config.toml
n_kv_head = 2
d_mlp = 320
rope_fraction = 1.0
qk_norm = true
tie_embeddings = false
init = "uniform"
init_std_o = 0.0
optimizer = "adamw"
lr = 0.00357
weight_decay = 0.033
batch_tokens = 8192
Each number is 128 + 32 x the weight over the matrix's rms, rounded and kept within 0 to 255. Layers, rows and columns count from 0.

# layer 8 MLP up, 320x128, rms 0.195, rows 58-75, columns 0-127
[[101  73 177 141 159 158 155 149 145 127 115  99 111 115 132 101 145 109 118 172  65 144 163 115 171 165 150 102 195 148 134 109 119 149 142 148 153 106 177 186 128 139 119  91 154 129 154 185 115 144  94 120  81 142 115 158 144 140  91 159 119 149 114 168 150 119 125 154 138 133 106  96 120  93 136 184 129 111 160 119 198 109 171 145 146 168 162  54 122 142 154 165 127 113 139 165 107 148 118 135 121 145 126 129 143 155 133  64 177 107 106 105 105  65  82  77  97 153 179 149 121 139 118 196 181  94 124 141]
 [117 195  37 171 148 143 108  90 115 178 130 111  93 135 155 120 121 130 166 120  87 133 122 108 177 117 124 179 172 107 146 129 113 105 144  99 117 152 149 124  59 147  59 100 148 117 118 173  79  82 125 170 130 122  76 105 135 125 119  89  97 130 100  70 109 129 158 170 139 110 140 158 117 141 113  97  78 190 117  91 158  55  98 152 121 165  85 122 100  76  80  84  75 211 116  97 166 113 188  66 116 117 158 122 159 120 110 198  74 150 106 178 136 139  99 105 175  90  91 173 163 110 122  99 137 168 127 151]
 [113 149 113 188  98 178 120 136 114 144 151 102 132 168 134  97  98 134 117 167 117 150 115 182 101  98  95 145 105 125 157 148 126 174 122 183 113 170 139  93 140  97 132 107 102 143 104 127 145 150 156 161 205  64 159 125 127 104 167 125 167 124 118 127 145 112 138 100 125 141 118 141  61 133 113 100 162 115 128 182  98 145  95  60  86 168 194 156 105  52 173 155 134 128 119 136 134 140 152  91 157 123  92 111 176 125 145 171 167 146  73 118 132 153 111 122 102  93 116 162 139  70 100 139 156  29 103 167]
 [129 179 171 107 105 191 151 187 119 105 137 110 137  85 142 147 111 114  84  96 110 104 126 111 113 110 145  84 182 107 139  90 108 103 174 198 145 147  42 117 105 162 135  96  83 155 181  71 188 124  67  79  99 102 105 210  42  99 166 106 111  76 121 139 155 122 132 153  68 120 124 127 128 179 150 105 194 180 163  95 130 108 118 176 117 102  96 151 128 123 151 118 114 134 116 129 139 157 138 170  94 132 141 143 117 101 103 171 146 163 172  74 114 194 135 109 162 154  97 137 155  94 145  86 131 103 130 122]
 [129  94 133 135 125 160 180 124 178 131 114 133 148 123 128 155 142 100 122  87 162 148 100  75 167 117 185  74 167 117 154 115 156 159 134 126 132 107 148 147 120 114  84 163 166 101 127 166  92 155  95 136  84 149 104 169 113 129 188 111 165 106  86 117 183 118 120  52 131 139 163 117  99 175 111 171  95  97  89 135 111 123  76 153 118  69  72 172 129  61 137 140 110 166 107 165 154 135 141 127  98 171 143 140 112 112 114 134 166 150 191  29 104  89 177 170 129  95  83 149 127 103 121 134 100 101  94 134]
 [ 75  29 124 206 101 117 140 174 134 117 143 136 162 126 114 135 138 173 150  93 147 184 159  75 162  96  91  99  99 145 169 142 166 142 117 106  53 127 143 169 138 192 108  68 152 149 153  79 134 190 155 145 129 109 153  81 177  78  97 180  88 166 132 100 155 117 105 183  86  88 143  94 159 102 107 166 176 138 118 119 134 149 163 118 140  90 157  92 153 148 112 120  99 123 109 109 154 151 164 182 147 108 139  85 136 114 132 132 165  98 185  96 122 143 149 145 119 186 158  88 139 122  97 148 129 189 141  96]
 [131 117 124 147 134 187 134  95 118 156 113 142 131 115 138 191 114  81 130 134 148 156 102 113 132 124 132 114  98 117 151 142 144  75 111 156 140 152  87 125 156 101 144 142 107 115  62 170 106 137  86  99 122 112 131 154  89 151 109 157 116 111 122 159 147 122 148  90 200 147 185 150 151 146 173 112 109 175 107 153  63 172 126 139 101 142  75 147 163 127 123 121 124  72 133 172  93  84 129 125 119 132 135  87 191  76 126 131 134 149 104  99 113  80 149 120 126 179 148 108 115 142 152 160 168 190 181 117]
 [104  97 171 169  80 120  86  83 134 180  95 142 114 174 199 184 151 153 126  75 142 127  91 131 122 126  52 168 183  75 211 113  90 137 112 139 101 104 123 140 127 143 168  79 164 113 162  94  87 208 146 133  96 168 161 101 135  28 136 134 135 127 138 147 102  92 138 163 166 166 143 137  88 204 116 112 101 156 112 104  97 169  76 143 132 151 186 131  72 115 107 115 129 161 159  76 154 209 153  83 151 167 114  72 170 115 154 120 114  90 178 105 132 153  96 160 132 135 177 109 162 116 182  65 198 158  91  81]
 [116  93 178 161 147 155  95  96 164 135 152 114  85 146 130 148  88 170 161  97 136 180 167  73 157 109  62 141 115 160 122 105 171 124 123 163 169 167  90 141 116 167 146  77  43 130 106 132 123 109 196 133 169 109  84 134 179 189 116 146 135 155 137 125 115 103 132 101 105 112 131  90 128 165 124 185 125  76 149 143  78  63 111 110 171 166 188 142 114 140 178 104 120  88 126 173 140  99 130 109 166 182 132 100 111 159 159 107  77  97 158 163 134  68 146  97 107 122 191 147 149 187 170 180  98 128 161 116]
 [122  84 191 145 137 119 152 119 106 129 157  79 100 183 126 192  81 143 163 200 109  71 106  57 111 146 158 131  88 158 127 145 126 144 115 123 153 101 162  64 100 192  95 132 192 130 106 125 115 107 103 110 140 227 143 123 136 185 109 111  80 139 128 152 123 121 101 126  71 131 100 154 162 183 104 103 164 195  73  95 185 126 116 111 129  98 113 104 146 180 143 114  75 111 113 167 128 121 142 128 140 159 163 107 155 135  91 107  71  76  68 166  79 122 133 202 133 103 104 110 156 133 127 150 164 126 178 159]
 [128  76 132 156  75 103 107 125 122 135 147 158 195 136  73 149  63 108 120 115  91 157 110  95 149 142 119 183  87 111 167  99 119  90 124 147  52 100 146 174 119  99  99 121 158 149  91 105  68 166 139 102 134  97  96 165 117 144 120  81  89 145 104 111 110 141 117  80 149  81 133 134 140  87 178 127 151 116 111  96 136 118  95  87 117 122 142 155 114 125 161 156 129  99 113 136 118 119 118 123 193  52 123 100 139  96 126 132  92 149  99 179 134  86 183 201 103  95  82 171 117 150 131 112  27 125 106 153]
 [130 161 123 119  82 109  94 104 121 134 164 131 191 154 137 109 127 185  92 153 124 115 182 106 103 116 162 147 118  55 133  89 126 146 145 183 134 183 146  73 166 119 166 146 114 145 132 106 119 153  95  92 170  80 120 110 145 167 141  75 128 148 101 146  78 141 117  84  81 110 136 166 135 141 123 177  92 158  91 152 104 109 140 115 166 103 123 128 111 140 135 163 118 149 148 156 162 157 123 177 127 120  81 165 176 160 117 169 157 127 113 128 183 131  96 132 122 159  94 184 105 144 115 145 119 122 128 120]
 [112 182 135 132 127 169 111  69 102 168 112 156 165 149 143 148  87  91 109 100 141 153 157 131 109 174 195 129 101  80 130  57 142 108  75 117 150 130 138 135 158 138  90 169  97 156  35 102 182 145  87 135 153  80 115 183 242  87 155 124 123 125 183 118  67 143 157 155 116 135 176 151 133 183  75 154 144 136 108 127 116 127  87  74 141  83  51  43 174 105 173 182 130 130 129 161 103  67 165  76 128  79  95  89  81 149  91 163 105 155 136  76 126 121 102 120 147 165 105 142 115  96 153 151 109 119 106 187]
 [141 116 158 133 154 135 146 151 125 105 104 174  97  89 160  94 152 139 118 110 112 149  84 161 169 120 119  97 129 115  62 111  90 110 118 164  84 132 139 123  64 124 103 158  59  51 151 131 108  78 141 157 134 132  86 106  85 114 127 111 143 141  99 172 126 133  77 142 133 173 168  75 128 147 155 114 135 140 141 101 111 160 111 134 104 121 100 146 129 104 114 129 115 167 162 138 142  66 114 111  70 133 164 163 129 159 184  98 122  73 205 158  80 123 136 143 159  89 151 150 160  88 104 101 100 174 126 106]
 [101 178 109 103 139 170 111 101 119 115 179  85 115  93  89 105 143 172  89  56 118  97 104  57  96 115 153  99 107 193 110  95 132 159 114  96 200 151 163 162  70 160 130  98 154 130  82 142 112  76 153 121 120 125  72 121 109  85 128 159 127  62 132 117 155 141  88  62 122 144  68 132  95 167 122 148 108 149 154  86  98  82 106  79 155 146  56 144 102 136 230 127 145  69 108 167 136  25 115 145 164  89 111 111 145 131 216  85  84 179 133  90 101  93 154 141 121 156 140 149 208 118  59 136 149 116 158 154]
 [108 143 117  76 134 134 110  70 160 149  49 149 177 125 188 209 111 121 149  73 174  86 156 105 144 210 157 115  96 149 161 100 135 191 128 106 119  86 101  97 149 147 122 108 128  94  90 158 102 119 131 141 105 142 150 136 118 130  63 127 147 136  95 151 154  80  83 130 179 132  86 173 133 121  55 128  95 163 191 203 147 190 132 143 104 112 147 143  77 137 120 132 110 182 108 113  85  69  78 124  67 215 118 152  92 138 164 163 136 118 147  81 156 169 134 124  57  79 142 171 115 171 124 170 148 101  94 164]
 [142 130 103 108 110 159 117 161  59 149  97  80 145 111 125 166 213 116 128  70 146 109 158 101  67 101 133  79 104 118 178 126 163 193 142 147  62 120 134 219 208 102  88 125  91 105 120 139 141 115 173  22 110 142 131 123 139  56 151 155 142 159 207 125 188 112 113 196 147 139 160 121 142  95 103 179 103  63 178 135 113 139  72 119 122  45 145 182  98 126  91 157 140 159  93 163 110 152 104 112  97  71 172 110 148 121 178 123 137 117 140  59 153  86 112 169 133 102 132 147 119 109 128 113 140 150 192 176]
 [153 132  79 103 148 154 121 138 167  88 152  87 136 111 139 149 131 131 162 119 143  55  94 149  87  70 153  74  76 129 110 175 143  86  86 101 115 114 135 207 115 104  44 162 109 188 127 145  84 143 117 114  94 134 140 129 100 133 171 100 124 142 115 142  76 121 134 155 192 105  92 154 138 163  75 115  82  60 139 125 104  85 127 161  77 128 123 105 104  86  86 178 169 121 145 112  80 129  89 137  69 134  77 140 122 119 109 167 122 112 118 168 172 120 128 112 143 143 172 147 118 146 122 123 158  85  99 110]]
# layer 8 MLP down (transposed), 320x128, rms 0.191, rows 58-75, columns 0-127
[[153  81  66  72   9 174 120 119 111  99 158 123  70 126 118  98 135  88  92 118 105 105 158 196 153 107  76 152 171  83 138 129  79 129 152 172 135 102 111 111 170  91 172 100 108 146  97 127 145 105  89 109 118 175 133 159 153 157 105 140 156 140 101 110  81  73  98 119  85 135 158 157  82 104 104 125 162 117 130 150  91  73 106 130 119 145 110  83 143 130 110 120  82 127  87 137 110 153 119  89 122 130 104  94 109 131  92 158 166 189  93 140 109 138 115 117  91 134  69 111 139 161 106 141 107 104  98 149]
 [148 144 201 169 138  66 127 110 149 170 173  95 130  72  82 142 119 114 104 164  77 142  95 133 175 122  87 112  72 167  98 127 100 101 102 127 137 169  92 156 125  94 146  82 150 124 153  99 114  94 126 157 134 106  95  83  99 113 141 139  89 103 155 111 137 104 201 161 103 115 166 113 114 124 100  88 112  87 140 126 138 116 130 166  60 178 140 103  67  92 104 124 152 181 201 142 178 187 155 169 149  89 170 172 155 126 145 141 139 112 145  83  44 186 141 173 171 119 139 159  93 143 107 132 155 143 165 104]
 [135 135 176 116 126 122  67 114 101 154  81 127 136 124 120 109 144 121 114 118 113 183 123 157 126  56 101 168  91 123 148 156 118 182 125 161 138 138 150 122 135  98 149  88 105 114 193 125 123  92 173 132 184  87  77 110 104 141 122  93  87 138 119 130 117  79 147 164 127 147 116 137 157 131 122 146 115  68  93 115  74 138 142 129 144 176 171 156 180 110 179 175 126 147 152 171 135 139 123 165 180 151 139 138 176 114 167 165 133 155 168 214 105  92  67 170 160 167 155  99 143 179 103  97 140  57 129 158]
 [ 94 143 167  64 167  46  99 121 105 123  76 145 163 114 128 135 107 139 132 166 109 127 102 177 165 136 117 104 131 124 157 116 106 129 137  93 154 109 167 116 109 127  76 167  97 185 108 128 120 141 131 111  97 129  35  73 129 132 119 197 136 143  58  87 181 148 125 135  99 142 152 117 148  23 158 136 114 147 143 145  90  89  62 160 130 155 114 110  98  95 124 139 139 160 178 188 132 130  93 109 138 140 148 156 142 108  88 132 138  84 101 165  67 116 120 135 127 112 178 159 114 118 110 154 142 134 108 187]
 [133 137 113 133  87 208 148 206 141 158 104  90 128 140  91 118 186 109 153 114 113 121 150 107 188 143 180 146  77 130 159 110 132 162 133 123  83  95 155 138  65  92 117 150  80 107  45 113  83 108 141 132 175 107 111  61 109 131 104 133 103 103 147 130 103 138 176 120 121 135  77 156  90  95 124 145 103 106 141 137 130 118 143 117 144 146 111 115 127 135  95  64 131 105 170  96 130 113 166 181 132 118  62  79 111 120  94 123  72 166 108 137 128  95  76 151 134 176 151 206 114 150 142 118 102 155 108 159]
 [171 142 136 136 117 116 143 156  68  66 145 146  96 144 127 147 151 126 123  92 159 141 167 137 178  90 157 135  84 129 126 153  63 172 114 134 106  32 170  97 125 113 155 134 169  86 143  93 181 153 152 120 157 151 114 171 102 133 177 131 171 160 196 122 130 118  49 150 102 117 194 169  91 133 114 103  73 176 123 168 141 128 151 112 107 182  91 120 142 163 156 114 119  89 118 143 132 108 113 149 177 157  96  24 164 127 135  94 113 180 100 176 132 114 125  91 111 158 129 177 133 137 112  93 117 129 115 137]
 [131 128 144 153 127  99  90 102 145 104 130 144 134 118 151 168 145  99 134 133 132 136 161  99 148 150  79 150 158  99  87 129 125 128 141 138 132  92 191 133 131  92 152 121 154 140 172  96 182 119 105 119 124  97 113 190 153 113 214 203 157 128 133 135 132 129 157 128 120  73 145 150 109  99  84 168  86  97 145 106 189  94 170 142  76 144  59 147 121 138 114  96 138 104 148 117 142 134 148 128 115 112  66 100 143 136 128 123  92 124 174  71 119 130 147 152  97 136 150 108 109 199  98  75 125 139  90 171]
 [ 92 135 177 218 208 133 136 123 141 164 142 113 132 167 158 116  98 157 130 112 122 122 136 121 120 121 117 190 127  97 113 122 117 145 116 131 104 130 117 110  94 161 132 113 142  91  84 120 109 137 113 129 104 159  56 117 116 144  72 128 193 134 122 117 120 119 159 111  47 145 143 119  96 178 143 150 147 157 155 125 179 101 143 113  68 130 168 112  81 133 126 106  85  56 146  95  87 107 203  47 178 210 117 126 119 142  97  57  97 157 129 177  84 171 129  97 130 127 109 110  99 145 149  99 227 141 166 119]
 [ 93 130 172 127 162  93 103  95 103 187 104 137  91 102 102 117 149 113 128 151  76 105 126 171 124 134 172 133 105 113 153 141  71  86 112 138 133  94 137 187  58 181 115 139 125 179  81  79 101 101 163 132 158  88  97 148 140  83 104  63 124  96 165 170 155 176 116 165 159 130 120  84 144 110 117  84 109 196 158 118 168 133  75  90 174  83 104 116 143 158 100 141 150 138 143 100 100 137 137 105 136 152  85 112 127 129 127  96 125 144 190 113 125 162  59 147  91 130 128  86  83  78 103 128 108 192 111 170]
 [136 137 154 106  91 131 176 113 172 134 129 147 123  87  94 111 152 152 180 118 139 123 167  81 115 141 169 165 143 106  44 174 139 131 141  92 174 183  96 107 116 102 126 149 112 153 129 148 113 170 152 139 120 132 190 122 143  66 215 112 113 102 120 133  82 132 192 131 102 139 157  98 145 161 122 143 136 153  96  48 175 108 154 100 153 112 108 147 157 124  80  53 130 134  56 158 116 127 167 127 128  85 109  72 157 130 162 120  56 149 117 161 199  91 130 158 128 162  94 151 133 167  96  56 162 123 158  95]
 [138 163  95  98 150 174 126 149  84  33  56 120 138 139 158 124  77 110 111 139 110 105 126 137 124 113 150 128 134 106 112 124  87 144 151 105  76 135 130 130  91 139 129  72 134 105 162 104 150 121 126  98  66  71 126 127 115 120 109  88 109  92 113 163 152  32 131  97 160 161 100 117 215 180 148 125 129 122 105 157 150  78  75 131 142  99 143 130 133  77 126 151 163 101 154 124 110 162  98 133 120  72 143 180 119 108 113 139 146 123  99 157 174  90 137  43 173 118 128 161 142 164 101 126 101  26  84 189]
 [163 164 153 150 166  56  97 136 129 167 121 124 164 118  97 112 100 136  89 166  91 156 101 124 126  92 184 112 104 163  74  91 134 112 153 172 156 140 173 119 152 142 107 110 176 127 128 133 127 161 128  89 158 145 106 110 169 146 122 143 199 177 115 152 134 192 196 139 109  94 132 153 177 110 140  85 117  93 125 131 140 142 114 156 124 110 138 149  73 156  91 137 127 114 123 186 104 117 126 191 161  87 143 101 107 148 153  87  71 151 123 157  94 107 129 161 119 126  97  92 149 114 129 150 144  50 154 106]
 [ 87 155 146 147 138 148  88 139 113 141 195  95  78 149 114 153  88 198  84 159 168 109 148 151  90 134 184 137 176  95 149 140 148 165  98  84 152 144 133  94 115  97 100 195  98 144  69 116 142 150 150 135 104 132 189 148 104 177 171 112 202  87  57 108  73 134 174 104 100  85 182 122  78  83 143 185 118  68  90 142 117 117 198 114 118 170 144 132 162  73 150 149 110 156 167 136 129  95 146 143 123 167 180  76 176 109 137 161 139 173  92 173 102 116 156 106  91 171 183 182  81  89 102 140 158 130 114 167]
 [141 126  95  99 143  58 160 131 152 191 135 121 100 120  74 139  83 122 150 115 143 174 154  83 179 118 154  98 202 143  74 161 120 134 115 140 100 100  94 125 155 156 106  64 119 101 142 128  71 179 165 122  77 154 135 166 132  71 150 119 155 132 128 143 136 131 154  88  81 118 135 130 103  92 152 104 113  95 143  92  93  75  79 124 174 112 168 127  63 146 128 137  76 157  99 130 109 161  85 141  72 175 120 137  89 150 122 116  85 133 124 109  82  80 149 165 144  81 109 115 128 111  84 149 122 157 129 122]
 [151 130 178 113 131  67 137 161 135 157 164 136 137  79 114 155 127  46 145 156 113  87  41  87  93 112 150  36  73  96 152  92 128 149 151 100 161  96 149 132 111 174  93  92  91 151 134 155 157 137 182 124 139  89 148 148  83 110 106 169 163 190 153 194 120 153 163 109  69  95 143 153 107 112  98 127 130 116 136 148 140 186 182  66 162 135 121  73  78 198  74 148  58 148 110 107 116 163  62 183 138 185 113 132 157 110  93 122 119 103 131  99 122  62  68 144 123 131  80  94 100 132 142  75 172 112 107 156]
 [ 97 115 114 106 169 109 155 162 150 180 110 146  98 129 146 125 142 105 127  53 153 140  95 128 112 114 156 174  80  96 172  69 169 129 167 111 154 114 149 172 122 174 129 115 206  64 103 106  94 107 150 129 196 138  66  84 155 109 119  88  99 145 220 130 146 176 172 125 157 139 125  75 143 132  79 127  83 177 173 156 169 132  96 140 154 139 141 149  84 238  92  87  96 156  85 124  78 208 125 104 167 140 143  92 107 180 134 133  94  98 182 102  95 158 124  74 122 152 105  85 118 151 117 128 160 127 120 111]
 [145  82 160 104 130 108  89 122 120 113 140  77  84 163 136 128 140  80 144 156 146 111 146  97 157  88 114 154  92 135 114 119 134 227 118 113 164 117 121 184 185 181 147 127 118  49 113 133 138  65 156  94 162 155 128 115 161  78 176  92 152 122 188 124 185  74 138 144 138 150 114 120 161 143 133  63 118  98 157  83 134 123   0 114 106 129 146 105 104  86 172 117  90 120  84 100  94 157 121  83 136  60 108 126 115 133 179  99 147 136 157 154 121 180 152 175 120  69 117 179 117 156 174 137 160 107 162 111]
 [127 113 175 126 157  92 138 128  77 166 121 137 101  63  77 165 144  65 148 151  93 163  94 128 138 107 144 121 161 134  95 120  68 115 146 110 132 149  92 115 138 167  91 101  82 113 102  72 152 195 128 167 178 215 157 181 112 108 146 140 110 178 125 126 138 174  73 168 188 176 116 166 179 183 142  97 136 100 118 119 118 148 129 118 102 124 147 165 152 155  82  98  86 128 116 125 139 125 132 142 117 181 114 148 136  79 125 113 138 117  76 134 173 110 124  99 123  72 102 125  93 171  88  87 122 140 103 136]]
# layer 8 MLP gate, 320x128, rms 0.193, rows 59-76, columns 0-127
[[200 111 204 118  69 133 189 136 127 131 145 105 106  78  76 135 138 170 101 129  99 108 174 117 126  82  93 142 130  95 140 161 119 128  72 146  61 166 140 107  66 116 141  99 117 124 133 129 138 157 148 122 137  86 146 146 153 113 163 206 127 110 125  64 114 134 117 143 120 133 165  97 105 175 147  81 138 113 102 134  93 102  93 136 132 136 161 102 102 107 109  95 128 105 204 100  73 107 108 129 161 147  79  97 131 143 155 124 119  55 139 128 120 124 110 119 159 176 127 135 134 108  81  92 107  88 151  70]
 [104 119 195 164 109 172 187  78 123 154 120 101  40 165 165 151 172  97 107 141 146  98 112 104 120 107  82 160 169 128 149 188 210 121 152  99 125 128 148 138 169 174 126 110 104 126 143  95 122 112 156 151 138 130 100 121 148  96 115 129 138 149 147 135 128 127 148 189 110  99 169 143 142 149  77  89 108 140 111 154 140 136  67 135 151 174 125 144 138  84 142 113 127 127 142 101 139 193 132  95 148 102  77 110 162 143 180 151 179 171 157 165 104 178  86 119 139 121 170 118 139  98  81  70 121 125  55 134]
 [160 150  98 109 135  99 108 120  69 185 143 115  95 149 110 136 152 152 132 129 163 156  95 199  93 140 120 166 129 104 125 143 168 162  92  68  92 116 207 152 133 165  89 186 155  98 137 210  80 159 202 139 129  82 157  98 181 163 107 172 146 159 152 127  94 200 140 144 170  88 107 132 149  67 131 173 116 121  86 137 119 149 142 128 189 187 103  79 148 126  99 136 194 116 166 104 117 104  77 162 150 156 101 118 151 154 164  80  86  94 118 147  82  94 111 126 114 164 131 164 147  78  96 167 105  94 125 125]
 [152 142 167 142  88 118 112 182  95 152 148 112  89 128 164 133 108 138  81 105 133 143 143 136 159  98 105 157 102  74 134 112 145 150  84 127 155 117 118 102 114 105 131 209 102 142 134 137  57 109 106 130 164  97 145  70 152 114 155 129 194 173  70 171  89 151 112 122 140 115  95 110 132  67 123 178 110  81 168 134 112 123 140 155 111 141 102 119 106  79 151 124 136  86 210 121 112 164 118 172 126  92  80  98  98 114 151 150 167 153 167 193 122 111 172 138 121 133 140 113  86 136 109 142  96 116 132  80]
 [113 105 147  74  75 143 125 130  90 154 170 104  53 115  99 123 130 134 136 138 129  78 154 105 185 110  82 165 145  99 143 156 157 133 131 117 133 205 103 127 146 100 192 144 123  77 156  91 106 126 176 127  98 113 144 144 120 126 115 150 111 169  69  55 166 148 111 142 128 151 164 163 169 128 131  96 177 120 119  70 103 125  99 111 163 133 163 116 159 135  95 151 113 101 167 108  61 121 116  98 128 118 131  77 148 146 171 129 139 129  74  95 148 125 102  35 169 164 154 120  96 140  90 107 155 149 113 122]
 [141 165 105 128  89 108 108 131 132 144 158 136 144 150 130 138 121 138  99 141 159  82 123 143 186  59 157 155 109 106 165 145  83  97 137  95  87  88 104 146  89 120 115 187 123 142 116  71  94 137 159  99 137 131  99 115  80 167 147 116 103 132  88 116 138 115 119 115 140 102 108  96 136 124 158 126 108 153 109 182 143 164 114 120  85  85  87 142 132 123 157 139  87 137 168 158 152 138 133 100 172  99 160 169 144 145 191 174 169 173 131 140 108 111  98 168 119 182 102 166  31 104 143 154 175 136 188 105]
 [164  78 187 139  95 111 204  75 161 183  97 194 175 114 120 202 150 199 152  71 165 119  83  90  99 132  82 107 138  98 235 174 130 133  87 151  89 113 163  81  85 156 124 141 132 136 141 139 104 185 131  76 108 153  87 108 151  73 110 141 165 118 122 130 114 122 175  92 124 134 207  96 156 110 169 142  61 126 162 164 121  99  95 122 115 153 148  85 102  60 130 107 104 169  94 160 102 103 109  89 107 175  90  86 185 154 117 167 112  42 188 146 109 157 104 120 151 133 143 118 132 132 121  92 150 131 132 163]
 [113 129 115  80 122  88 187  94 158 122 118 145  75 156 124 129 140 178  70 156 120 101 141 121  69 208 106 198 213  91 116  99 120  85 162  69 124  42 112 157 106 167 128 162 122 143 117 174 170 141 128  89  65 106 109 152 128 115 113 148 167 158 142  91 160 154  71 156 115 100 140 177 152  82  95 133 130 140 104 179 147 164 127 177 146 125 110 122 156 148  94 138 102 152 160 111 117 167 119 156  93 120 147 168 188 121 127 108 139 173 145 120 127 121 113 164 165 119 156 154 146 138  97 114 102 126 110  79]
 [173 130 133 146 118  96 121 216 111 154 145 140  99 114 151 156 135  84 110  49  91 129 159 142  77 154 107  59 169 137 191 117 155 159 172 122 111  86 151 128 123 138 179  57 148 197  81 159  69 163 141 160 140  68  99 104 156 117 113 126 122 163 106 166 166 130 160 104 168 107 123  43 133  91 118 122 136  91  77 156 128 133  97 137 159 117 162 132 147 142 128 123 139 138 130 115 113 122 112 142  67 141 104 172  99 148 111 101  80 100 156 137  86 111 132 136 141 103 152 199 154 146  95 186 113 129  89 147]
 [ 70 108 125  99  97 104 123 110 143 170  79 156 141 112  82 130 104 106  97 150 135 169 133  74 145 151 139 147 158 115 168 128 106 108 160 119 131  95 156 123  82 163 167 145 164 144 148 120 125 121 120  75 133 115 149 130 156 136 122 137 165 158 124 102 145 146 149  77 181 103 158 156 112 102 163  58  92 176 163  99 203 153 149 136 106 166 117 121 163 138  92  91 144 108 141  97 158 203 127  85  71 121 173 139 114 161 170  95 148 128 145 147  79 130 143 138 169 195 101 132 131 164 147 147  49 123 205 123]
 [132  85 132  76  75 126 151 123 103 156 149 131 128 128  97 190 121 156 133 144 173  94 123 106 121 153 116 136 133  88 143 132 133 109  95  72 120 120 194  93 159 141  95 144 143  98 100 155 127 160 171  88 155  82 159 134 104 134 134  88 102  84 159  68  84 124  88 170 143 131  99 128  83 126 109 114 162 170 126  88 176 116 114 167 137 104 113 124 128 126 115 146 164 164 154 129 130 174 124 110 140 127 120 120 128 110 105 132 160 121 107 115 118 131 128  79 172 214 169 123 132 112 145  83 152 147 155  63]
 [185 126 154 125  92  80  86 163  93 161 103 148 136  46  96 151 175 182  65 107 119 111  80 131  99  95 100 168 197 155 153 142 183 126 174 152 136 106 157 142 136 102 156 130 151 116 181 201 132 140 117  80 126  96 128 117  68 123 139 132 194 123 110 145  98 134 158 134 122 117  85 121 122 134 133 201  51 183 137 119 144 144  76 174 168 169  96 106  53  33 109  89 113 115 196 127 175 154 122 124 133  89 150 161 164 139 162  86  71 197 161 158 100 138  72 159 121 139 119 170 149 170  95 186 114 120 142 123]
 [157 131 132 108 125 110 203 156 119 139 127 111  88 109 113 139 101 109 147 155 135 152 178 177 108 153 153 114 182 151 147  97 146 136 136 120 114 122 173 168 141 148 124 126 155 108 150 112 104 149 149  83 113 137 137 121 110 156  93 129 168 169 121 108 171 139 132  82  79 119 102 153 116  91 112 160 148 119  92  80 131 127 144  88 212 147 110  99  80 150 151 115  97 194 137 132 142 159 107 125 155 186 132  95 166 105 112 149 115 133 128  41 134 165 109 132 176 202 149  96 120 129  72 144 118 162  99 109]
 [176 141 133 101 136  59 179  98 148 171 114 201 130 161 163 201 161 133 147 123 183  98 170 138 153 139 120 165 125  60 169 158 136  84 161 125 154 111 148 167 151 152 129 195 148 109 177 130 195 170 138 116  94 125 122  93 145 101 177 137 144 149 134  75 141 152 190  88 144  91 185 154 167  41 173 152 131 106 133  79 107 147 125 118 133 119 133  81 144 119 129 121 102 112 118  92 129 182 118 111 138 194 100 128 139  94  63 181 123  83 140 126 118 102 163  76  98 152 124 120  88 113 159 129 100 101 131  90]
 [148 135 173 104  99  82 129 136  73 171  92 173 147  89 121 134 106 182  94  58 185 102 117 108 112 123  95 125 124 175 152 108 153 128 106  82 155 167 102 144 160 127 119 181 100 113  98 121 119 153 158 106 146 123  73 119 123 175 125 165 129 100 140 138 136 129 170 234 130  88 131  89 199  40 121 188 140 144 107 131 100  82 139 142 187 104 117 101  98 139  95 153 152 151 123 109 156 115  85 104 140 145 192 191 194 163 113 146  91 128 109  87 119 123 128 127 135 136  95 120 172 123  82 154  84  69 153 137]
 [165 134  77  97  92 100 140  87  84 140  88 130 150 130 147 125 142 166  98  91 134 100 112  96   1 141 151 121  91 187 202 187 111 166 134 107  69  95 125 157 158 131 113  97 128  84 132 180  75 138 162 114  91  83 140 102  99  97 155 141 124 182 148 122 142 121 194 173 141  83 151 122 152  65 129 114  89 143 154 104 126 145  75 133  98  45  95 196 142 116  53 100 146 125 111 108 133 170  82 130  66 138 155 143 169 154 119 102 176 141 104  98  82  95  99  82 159 117 101 102 119  95 132 143  76 100 176 225]
 [209 119 132 164 146 162 183 117 125 186 132 122 140 148 154 144 163 119  83 140 125 101 148 159  97 158 156 116 114 165 164 123 190 148 128 136 116 113 114 143 130  98 149  82 153  95 112  94  84 141 157 166  95 113 181  56 113 146 153 136 159  89 113 160 141 195 157  92 136  91  83 188 121 101 158 124  92 122 151  48 157 160 178 141  84 131 158 117 142 150  69 113 185 130 148  99  97 157 144 130 114 186 130 121 149 169 109 112  93 108 136 133 126 154 166  79 117 169  93 155 124  93 146 143 129 120 147 190]
 [135 184 134  88 129  82 128  99 132 136 100 119 166 109 101 129 121 112 123  35 108 138 123 126 140 163 116 149 152 119 153 118 106 120 196  88 109  83 179 135 166 139 108 144 194 122 185 137 106 112  85  72 139 110  36  84 120 129  85 159 186 153 113 158 137 157 129 106 171  59  80 163 149  92 119 125 113 149 106 133 228 164 121 168 130 172 124 163  99  72 102  90 110 166 107 103 106 192 101 117 108 105 134 146 164 172 132  81 123  92 111 121 138 180  83 130 116 129  86 153 176 127 110 134  85  99 139 135]]